config.yaml
n_layer: 14
qk_norm: false
decay_shape: "linear"
doc_mask: true
Each number is 50 + 15 x the weight over its row's rms, rounded and kept within 0 to 99. Layers, rows and columns count from 0. The size before them is the row's rms in percent of the matrix's.

# layer 5 MLP down, 64x192, rms 0.099, rows 0-63, columns 128-191
094:29 43 41 58 39 49 40 67 54 65 44 39 63 51 75 39 54 66 51 66 24 59 39 42 52 52 12 57 78 54 77 67 63 38 66 65 51 67 52 50 49 72 41 62 66 65 47 70 48 65 30 47 70 41 64 57 58 54 51 47 30 64 34 54
107:51 44 53 23 43 45 73 48 29 55 74 61 53 48 29 61 24 57 43 29 61 48 72 57 60 54 49 62 39 21 38 45 62 55 42 63 29 73 32 54 37 25 46 39 54 54 64 55 41 33 58 44 33 60 71 31 68 46 46 56 52 74 40 07
106:80 48 69 56 28 60 83 30 52 35 71 76 33 31 45 30 26 51 71 56 49 55 49 47 61 43 41 52 55 44 24 41 50 55 46 42 51 40 35 30 49 46 53 59 40 74 42 70 40 52 51 31 43 52 38 27 33 47 63 66 33 56 44 24
102:40 68 73 86 44 59 56 68 55 43 49 19 38 40 63 35 65 73 32 50 46 57 56 39 33 77 45 53 50 45 75 10 69 65 58 53 44 42 77 57 64 23 49 70 46 43 66 61 32 46 59 54 32 96 56 51 52 59 65 24 64 45 42 42
092:47 27 79 29 52 45 53 67 34 52 24 30 58 36 48 49 56 32 59 72 53 55 34 73 66 46 42 61 37 49 66 28 52 32 64 45 37 51 49 74 45 42 79 61 58 69 33 55 59 39 56 16 63 60 51 38 40 52 27 38 56 49 51 36
104:24 61 60 38 83 50 46 69 51 61 49 39 58 51 58 52 63 58 55 29 46 32 29 44 77 35 56 35 52 65 41 33 39 51 29 59 59 61 44 54 41 62 62 53 55 39 59 48 25 34 62 40 48 40 63 47 70 46 55 69 39 35 65 60
095:50 77 65 53 43 22 45 43 53 58 65 64 39 44 67 63 70 22 46 49 27 24 65 41 59 40 55 55 44 53 33 49 37 35 59 15 37 39 22 44 56 23 34 55 51 75 19 70 45 59 38 38 52 50 43 38 54 59 45 63 46 60 46 48
103:43 70 63 77 59 48 82 45 62 75 23 25 71 23 21 63 44 56 45 31 55 56 43 43 57 64 58 37 51 52 46 33 69 61 36 82 36 48 26 42 44 32 73 26 73 46 44 66 53 56 61 53 72 70 58 65 20 48 47 45 61 46 23 22
093:47 27 35 48 52 27 47 35 64 74 18 38 56 72 50 41 44 61 61 65 58 41 46 55 66 63 50 33 46 39 66 50 15 30 31 30 26 36 63 50 46 39 65 71 62 40 54 61 59 60 27 59 26 48 69 21 33 26 52 60 53 41 51 31
106:19 60 83 53 50 45 32 55 59 45 47 70 68 56 22 50 45 47 59 28 77 13 69 57 51 62 25 64 43 79 39 41 43 44 57 49 41 72 17 55 50 33 29 42 31 52 41 50 82 36 51 57 51 44 38 40 70 47 56 44 44 31 39 60
103:46 48 49 91 33 26 45 40 61 74 59 58 54 38 80 68 42 20 44 62 51 51 38 45 84 49 84 27 89 43 56 76 34 33 41 52 53 34 49 47 32 34 60 64 55 61 49 36 49 29 53 73 75 46 61 45 46 38 72 48 60 38 40 46
098:49 55 58 67 66 58 28 78 37 46 64 37 34 40 63 31 53 46 33 56 47 83 59 43 29 57 86 59 52 48 32 66 62 72 48 64 25 63 45 41 43 90 37 47 59 51 49 51 45 28 44 31 46 43 29 79 47 73 47 60 29 44 70 44
105:43 18 66 56 58 44 39 46 33 59 22 57 41 60 27 49 41 45 86 29 48 83 63 42 68 30 52 77 37 80 67 74 38 48 42 51 66 57 40 55 37 30 49 84 66 66 43 57 55 44 44 40 39 45 73 67 61 68 42 56 36 58 58 58
109:46 62 34 65 41 77 45 51 42 51 44 35 63 29 46 64 47 46 39 27 58 30 35 59 60 51 48 70 49 67 46 56 59 55 50 53 45 65 56 49 44 96 43 34 57 40 42 59 62 65 60 37 60 28 58 41 36 61 13 46 57 65 63 64
093:37 41 27 66 49 32 23 55 48 48 75 62 61 42 59 42 43 64 50 18 67 42 35 54 35 55 60 36 43 64 58 48 79 46 57 79 64 69 57 69 44 80 65 46 39 16 63 64 24 73 51 30 36 76 56 57 76 56 34 32 23 58 43 88
086:35 45 76 22 47 59 72 57 54 30 78 36 58 44 43 29 41 28 73 67 49 32 51 63 18 57 67 51 66 31 77 43 37 30 69 61 41 47 41 50 45 50 59 59 47 36 29 62 46 58 37 41 27 57 47 39 38 47 57 59 47 76 61 47
103:50 44 60 18 54 40 53 49 63 63 55 52 58 35 35 32 24 27 66 51 31 62 37 56 64 50 56 41 50 59 49 60 47 44 30 61 53 67 33 51 47 54 63 45 59 62 90 78 75 49 48 43 55 72 45 44 20 37 59 52 56 68 53 28
104:69 59 51 23 32 46 65 34 43 51 30 39 73 58 68 58 28 46 42 67 46 37 38 50 60 39 43 39 66 30 38 69 68 66 53 53 38 61 43 38 73 21 91 39 44 57 26 40 52 39 24 78 46 52 40 31 24 58 43 51 56 69 49 62
095:54 49 42 50 24 49 73 46 38 30 65 50 41 44 60 56 54 55 35 67 56 46 71 50 64 52 65 55 50 60 63 18 35 52 59 52 33 39 67 34 68 70 55 50 48 42 40 45 23 46 25 71 47 74 48 34 36 67 55 23 64 66 90 52
113:38 32 34 60 49 55 38 38 43 27 48 40 46 63 42 50 61 43 55 68 38 55 40 52 50 45 56 49 61 55 27 50 58 40 40 32 62 24 43 38 40 55 82 42 40 64 53 40 52 34 38 69 00 42 84 56 15 30 50 26 58 74 49 33
099:66 49 43 47 42 89 75 41 42 50 47 63 20 64 35 55 43 41 84 49 64 51 63 54 64 41 38 80 53 66 27 47 30 70 44 08 53 41 60 49 42 77 71 56 69 28 35 44 28 55 45 51 59 54 48 60 50 53 27 52 43 56 37 47
101:48 56 60 72 46 66 55 47 61 38 43 55 51 45 59 54 34 34 20 31 42 27 57 45 31 54 73 52 68 43 59 54 41 57 62 62 44 64 50 46 49 37 64 57 64 37 45 26 42 34 44 64 65 58 30 44 29 62 52 45 46 47 71 49
097:48 56 43 55 62 55 46 50 65 60 66 43 48 70 77 66 38 77 49 81 46 44 62 51 57 60 81 47 52 21 53 61 52 51 51 88 55 50 34 56 43 29 53 56 45 34 47 27 57 71 66 56 53 21 33 62 57 42 44 40 72 50 59 66
097:64 71 76 44 49 52 63 15 51 74 00 57 42 32 67 55 62 77 24 31 42 56 42 26 76 57 33 68 50 49 42 65 38 29 69 83 54 75 51 72 23 61 69 47 45 66 35 42 50 37 77 66 71 50 34 31 47 45 48 57 64 42 44 71
101:50 34 74 47 37 52 40 45 75 26 34 36 32 47 21 21 30 63 54 72 60 62 68 40 60 42 48 54 66 57 47 58 67 42 36 35 46 49 55 86 45 16 51 73 63 55 73 47 49 59 59 45 33 65 54 68 24 50 50 58 53 63 54 44
099:61 39 36 45 44 78 67 64 87 34 70 45 60 58 53 30 34 57 18 52 50 36 32 65 27 66 54 57 58 69 56 44 72 40 57 20 58 53 44 73 49 13 39 36 38 64 62 63 34 55 29 40 65 72 37 69 45 52 42 54 30 35 66 49
097:43 37 55 31 73 20 35 26 38 56 55 52 67 67 61 58 56 50 57 51 54 28 66 53 45 37 35 49 55 77 56 65 38 36 54 35 56 23 63 44 39 45 60 17 38 65 25 20 33 52 74 62 71 57 55 51 74 29 59 23 60 44 28 36
099:85 45 73 45 59 30 26 38 51 42 79 61 30 66 46 55 47 55 57 51 63 48 64 99 45 51 42 49 30 68 45 41 71 68 72 39 57 64 27 42 42 72 75 50 48 42 30 42 57 56 63 59 47 49 60 55 20 51 57 57 70 48 39 41
100:40 67 78 27 53 60 50 58 44 50 61 45 78 28 55 46 45 55 46 42 51 54 72 44 25 74 48 68 67 43 65 57 49 42 62 54 55 50 53 50 62 46 41 56 65 36 63 39 56 44 39 72 41 64 75 66 63 36 55 69 60 45 39 62
093:43 55 44 35 27 54 63 64 65 24 55 75 25 55 34 62 44 45 72 25 49 52 38 41 44 41 20 49 68 47 49 56 51 43 69 45 31 49 48 28 66 65 25 45 61 47 13 55 36 56 34 70 64 48 58 62 46 37 46 47 66 47 69 40
091:64 42 52 50 50 31 27 45 34 46 49 29 38 65 70 72 37 83 16 55 47 49 53 32 75 65 38 49 44 67 53 59 36 43 40 56 63 75 16 15 25 40 67 47 47 36 46 46 44 70 80 23 51 37 61 29 78 51 36 54 37 42 59 61
105:16 58 78 52 52 37 90 53 72 69 24 54 47 57 39 54 41 62 57 18 46 32 65 30 53 56 51 49 42 52 35 69 51 62 49 50 57 45 51 48 51 65 37 43 41 55 36 70 59 67 38 51 43 26 65 41 28 39 68 41 40 29 44 57
100:45 64 36 59 54 40 95 50 37 52 39 69 61 48 48 25 35 53 42 22 32 33 59 62 47 41 63 20 63 44 37 75 59 42 49 57 75 38 59 38 50 50 11 60 38 57 77 76 61 55 69 63 63 69 22 53 62 58 61 72 54 57 33 42
110:46 38 29 56 40 79 58 77 55 23 54 70 31 61 50 61 27 27 74 64 42 46 28 46 65 64 45 61 41 37 68 68 53 17 34 55 50 54 54 42 65 16 46 68 47 52 47 56 28 24 37 52 45 51 43 72 33 47 45 45 25 43 47 33
099:43 42 56 28 41 52 46 59 37 34 61 47 41 63 68 69 67 69 50 42 45 64 59 36 55 62 42 48 51 57 35 54 53 47 46 48 61 37 56 57 28 47 47 33 51 41 73 18 52 84 83 37 55 39 31 65 89 32 52 17 37 58 39 56
113:67 43 38 67 19 72 38 44 79 50 34 43 25 41 66 39 52 47 49 47 33 83 53 76 63 30 40 49 68 52 54 58 48 45 39 41 53 30 77 36 50 63 25 60 47 61 43 56 19 46 06 71 63 53 61 58 52 41 35 63 59 62 52 30
110:56 46 31 65 68 57 23 55 54 39 55 76 48 76 42 60 51 44 57 58 55 50 29 69 64 46 66 37 37 40 15 09 34 42 58 80 48 23 65 57 60 66 46 34 41 45 62 49 57 65 71 73 49 47 33 68 34 76 51 42 50 53 45 57
099:63 63 27 52 45 37 57 46 41 43 88 61 69 48 57 48 53 58 77 61 36 63 32 31 43 41 99 53 11 63 55 36 43 59 66 38 56 38 81 16 51 24 48 51 50 24 53 30 50 50 63 41 39 49 52 46 71 76 52 56 46 62 59 64
097:77 37 39 57 52 45 47 29 33 49 44 55 48 27 51 51 71 55 74 81 38 57 46 59 51 49 57 72 59 34 49 59 49 76 34 17 44 02 63 59 22 48 30 80 62 40 57 64 33 60 51 17 56 29 57 41 55 44 64 72 46 42 21 77
096:55 44 51 82 44 65 52 99 54 22 67 58 35 33 38 58 26 59 25 47 68 64 38 52 52 66 72 47 61 65 72 51 60 44 68 44 62 35 87 21 58 36 60 76 46 44 56 49 48 61 39 73 59 76 65 77 56 63 35 23 52 45 52 31
095:63 63 53 11 52 50 42 82 49 30 56 29 40 32 52 71 34 59 57 71 33 68 61 47 06 48 38 42 42 46 32 24 51 53 59 56 52 61 49 64 24 64 69 43 53 49 64 42 55 59 41 26 40 41 28 56 76 31 55 58 44 46 53 60
096:65 70 68 38 18 59 13 34 46 73 38 50 44 61 33 50 55 63 53 44 76 37 56 43 66 30 29 52 28 59 45 72 59 62 35 57 40 65 33 62 42 99 54 56 45 57 60 59 54 59 99 43 38 38 40 37 54 76 54 40 56 63 46 61
106:30 53 41 63 34 60 37 54 49 86 64 60 81 54 27 36 34 63 50 39 50 39 51 45 17 47 42 67 36 41 46 54 65 37 55 48 24 33 73 55 55 70 37 46 49 41 42 22 52 47 35 46 61 49 41 26 50 57 45 48 41 48 47 60
102:61 44 24 46 42 56 22 49 58 57 42 60 33 39 59 64 67 47 26 42 62 58 61 40 47 47 39 64 68 66 62 72 38 40 65 41 75 77 58 55 36 26 34 39 30 31 39 63 46 19 49 88 46 11 69 44 22 49 45 53 34 28 41 46
104:40 50 43 15 61 57 78 52 53 46 36 43 45 54 50 41 74 44 06 51 60 42 47 42 39 55 28 52 30 44 55 74 53 80 79 51 56 62 39 34 66 65 52 34 33 43 59 57 60 51 63 72 42 27 47 34 57 50 45 73 46 51 65 44
094:35 48 64 33 72 45 63 37 24 59 45 52 36 32 59 46 79 49 40 54 51 43 61 40 54 47 46 69 49 43 36 40 69 56 45 58 44 39 30 55 71 78 44 58 44 37 24 54 83 44 40 61 47 56 16 40 73 49 53 59 55 52 57 39
096:72 50 51 35 47 58 41 41 47 43 14 46 50 57 78 68 68 60 61 57 30 65 59 34 54 49 74 47 64 65 04 67 38 45 49 59 55 69 65 49 67 69 56 46 50 82 68 49 49 56 41 53 57 32 77 80 70 50 58 39 52 37 66 69
107:46 54 43 31 65 54 66 36 29 24 20 69 48 67 64 64 49 24 55 76 50 24 36 38 51 46 32 48 41 45 50 56 37 56 64 27 32 53 69 65 75 55 51 36 42 67 90 59 34 55 52 40 51 59 62 64 38 50 44 63 49 25 20 61
095:50 90 34 56 27 53 85 55 47 51 24 43 49 44 53 50 51 50 55 46 70 56 56 34 28 38 34 44 46 53 45 38 63 77 57 69 37 80 29 54 63 57 23 43 40 52 44 70 57 51 78 59 53 78 27 25 44 70 40 45 57 59 57 47
086:43 53 52 67 78 29 48 64 61 49 66 54 75 68 68 16 71 48 45 42 19 60 65 42 62 47 67 20 58 61 73 71 54 43 38 36 77 31 66 24 63 60 42 79 55 72 52 52 39 30 39 34 65 33 45 63 65 44 64 71 60 28 35 48
110:69 61 40 47 54 40 60 51 48 41 54 74 38 59 44 66 52 58 52 43 67 73 39 31 43 74 32 61 50 50 64 41 46 71 53 52 50 64 63 50 67 42 10 44 60 55 82 55 79 51 74 78 68 57 37 31 41 61 51 78 53 67 49 40
098:73 43 73 66 29 54 27 28 73 41 44 41 61 33 45 36 51 43 41 56 55 62 29 69 59 47 73 45 53 57 40 35 54 71 28 69 59 38 62 51 42 49 58 54 30 62 46 39 59 46 51 32 44 43 41 37 71 43 45 59 63 43 34 59
093:37 74 26 51 65 67 60 50 42 39 59 32 51 37 39 78 48 38 50 78 69 42 47 45 52 45 61 47 35 49 43 47 43 48 42 25 49 61 50 37 64 48 57 43 46 43 57 26 69 67 18 57 14 35 82 74 49 62 24 59 44 30 46 62
105:47 68 46 55 63 37 23 63 68 86 55 97 76 41 35 39 34 29 36 53 72 51 42 49 38 38 60 22 46 37 65 31 40 78 69 54 51 36 31 40 52 54 54 44 54 50 25 42 60 41 53 45 59 67 43 48 49 59 53 47 41 45 53 53
093:74 28 15 22 48 35 37 56 38 41 69 45 41 44 32 44 62 44 30 58 43 48 44 53 41 45 38 65 37 60 56 45 24 48 40 30 55 49 50 78 61 29 36 33 47 55 52 34 45 52 67 31 53 30 53 48 53 46 45 37 65 54 66 70
103:83 31 25 23 59 46 60 69 54 25 60 52 31 52 61 62 59 47 77 53 64 52 61 56 40 48 24 44 61 52 74 42 53 32 35 36 55 48 37 37 47 60 63 46 68 60 50 42 48 44 68 16 57 53 47 57 41 56 74 62 71 48 78 50
108:29 55 38 59 56 67 16 66 50 71 77 29 46 64 40 35 48 42 34 45 51 73 91 61 45 32 70 43 43 53 52 63 49 26 09 54 73 35 35 67 68 55 46 73 47 65 48 73 65 57 37 41 33 33 59 36 64 30 60 51 23 29 28 47
111:52 61 40 81 42 33 54 54 81 46 58 15 63 67 66 49 68 57 51 44 26 72 35 39 50 43 59 54 53 64 69 34 53 45 53 46 55 66 55 41 43 28 53 27 57 26 38 62 21 32 94 41 59 54 47 42 41 45 62 29 59 45 76 59
097:40 54 67 73 56 58 70 50 33 41 50 58 81 55 67 65 55 44 59 19 43 25 58 67 21 47 49 60 48 55 28 29 44 52 38 68 57 55 73 57 46 60 45 51 48 71 37 44 62 59 54 45 75 35 13 65 74 71 59 50 67 51 69 61
097:46 59 47 56 47 44 71 36 42 61 50 55 55 53 40 55 29 50 57 60 68 27 82 60 35 50 64 41 52 38 66 76 76 85 54 44 71 45 35 43 73 26 53 37 44 39 39 32 66 63 49 53 42 54 40 19 55 64 59 25 33 45 38 76
102:41 21 40 57 73 42 43 37 42 69 56 81 44 59 43 29 81 47 64 32 70 25 60 41 49 61 64 35 44 19 71 27 18 52 55 75 49 23 63 60 40 66 30 62 46 46 53 32 42 49 38 58 70 45 48 38 28 32 62 50 36 34 69 55
089:27 18 47 85 58 38 28 35 51 75 51 31 34 61 50 37 90 15 52 42 35 63 52 64 42 34 60 36 34 11 65 67 53 33 35 47 35 40 25 66 69 71 58 39 63 40 51 66 76 52 43 43 26 55 40 61 46 05 46 51 56 47 40 36
094:49 53 42 43 45 60 32 64 27 38 62 27 55 52 51 13 43 65 47 81 15 65 42 70 59 55 40 27 56 42 67 34 69 50 52 19 21 55 58 66 54 49 65 43 53 48 49 52 55 47 34 23 44 62 37 75 43 73 65 58 65 82 43 46
094:63 40 55 24 79 44 42 67 36 61 58 50 42 37 47 74 52 55 49 53 49 47 23 43 35 64 25 44 50 47 37 51 50 49 77 44 53 56 35 52 44 56 54 31 51 50 79 35 51 41 52 60 50 37 54 65 70 28 33 70 52 48 50 47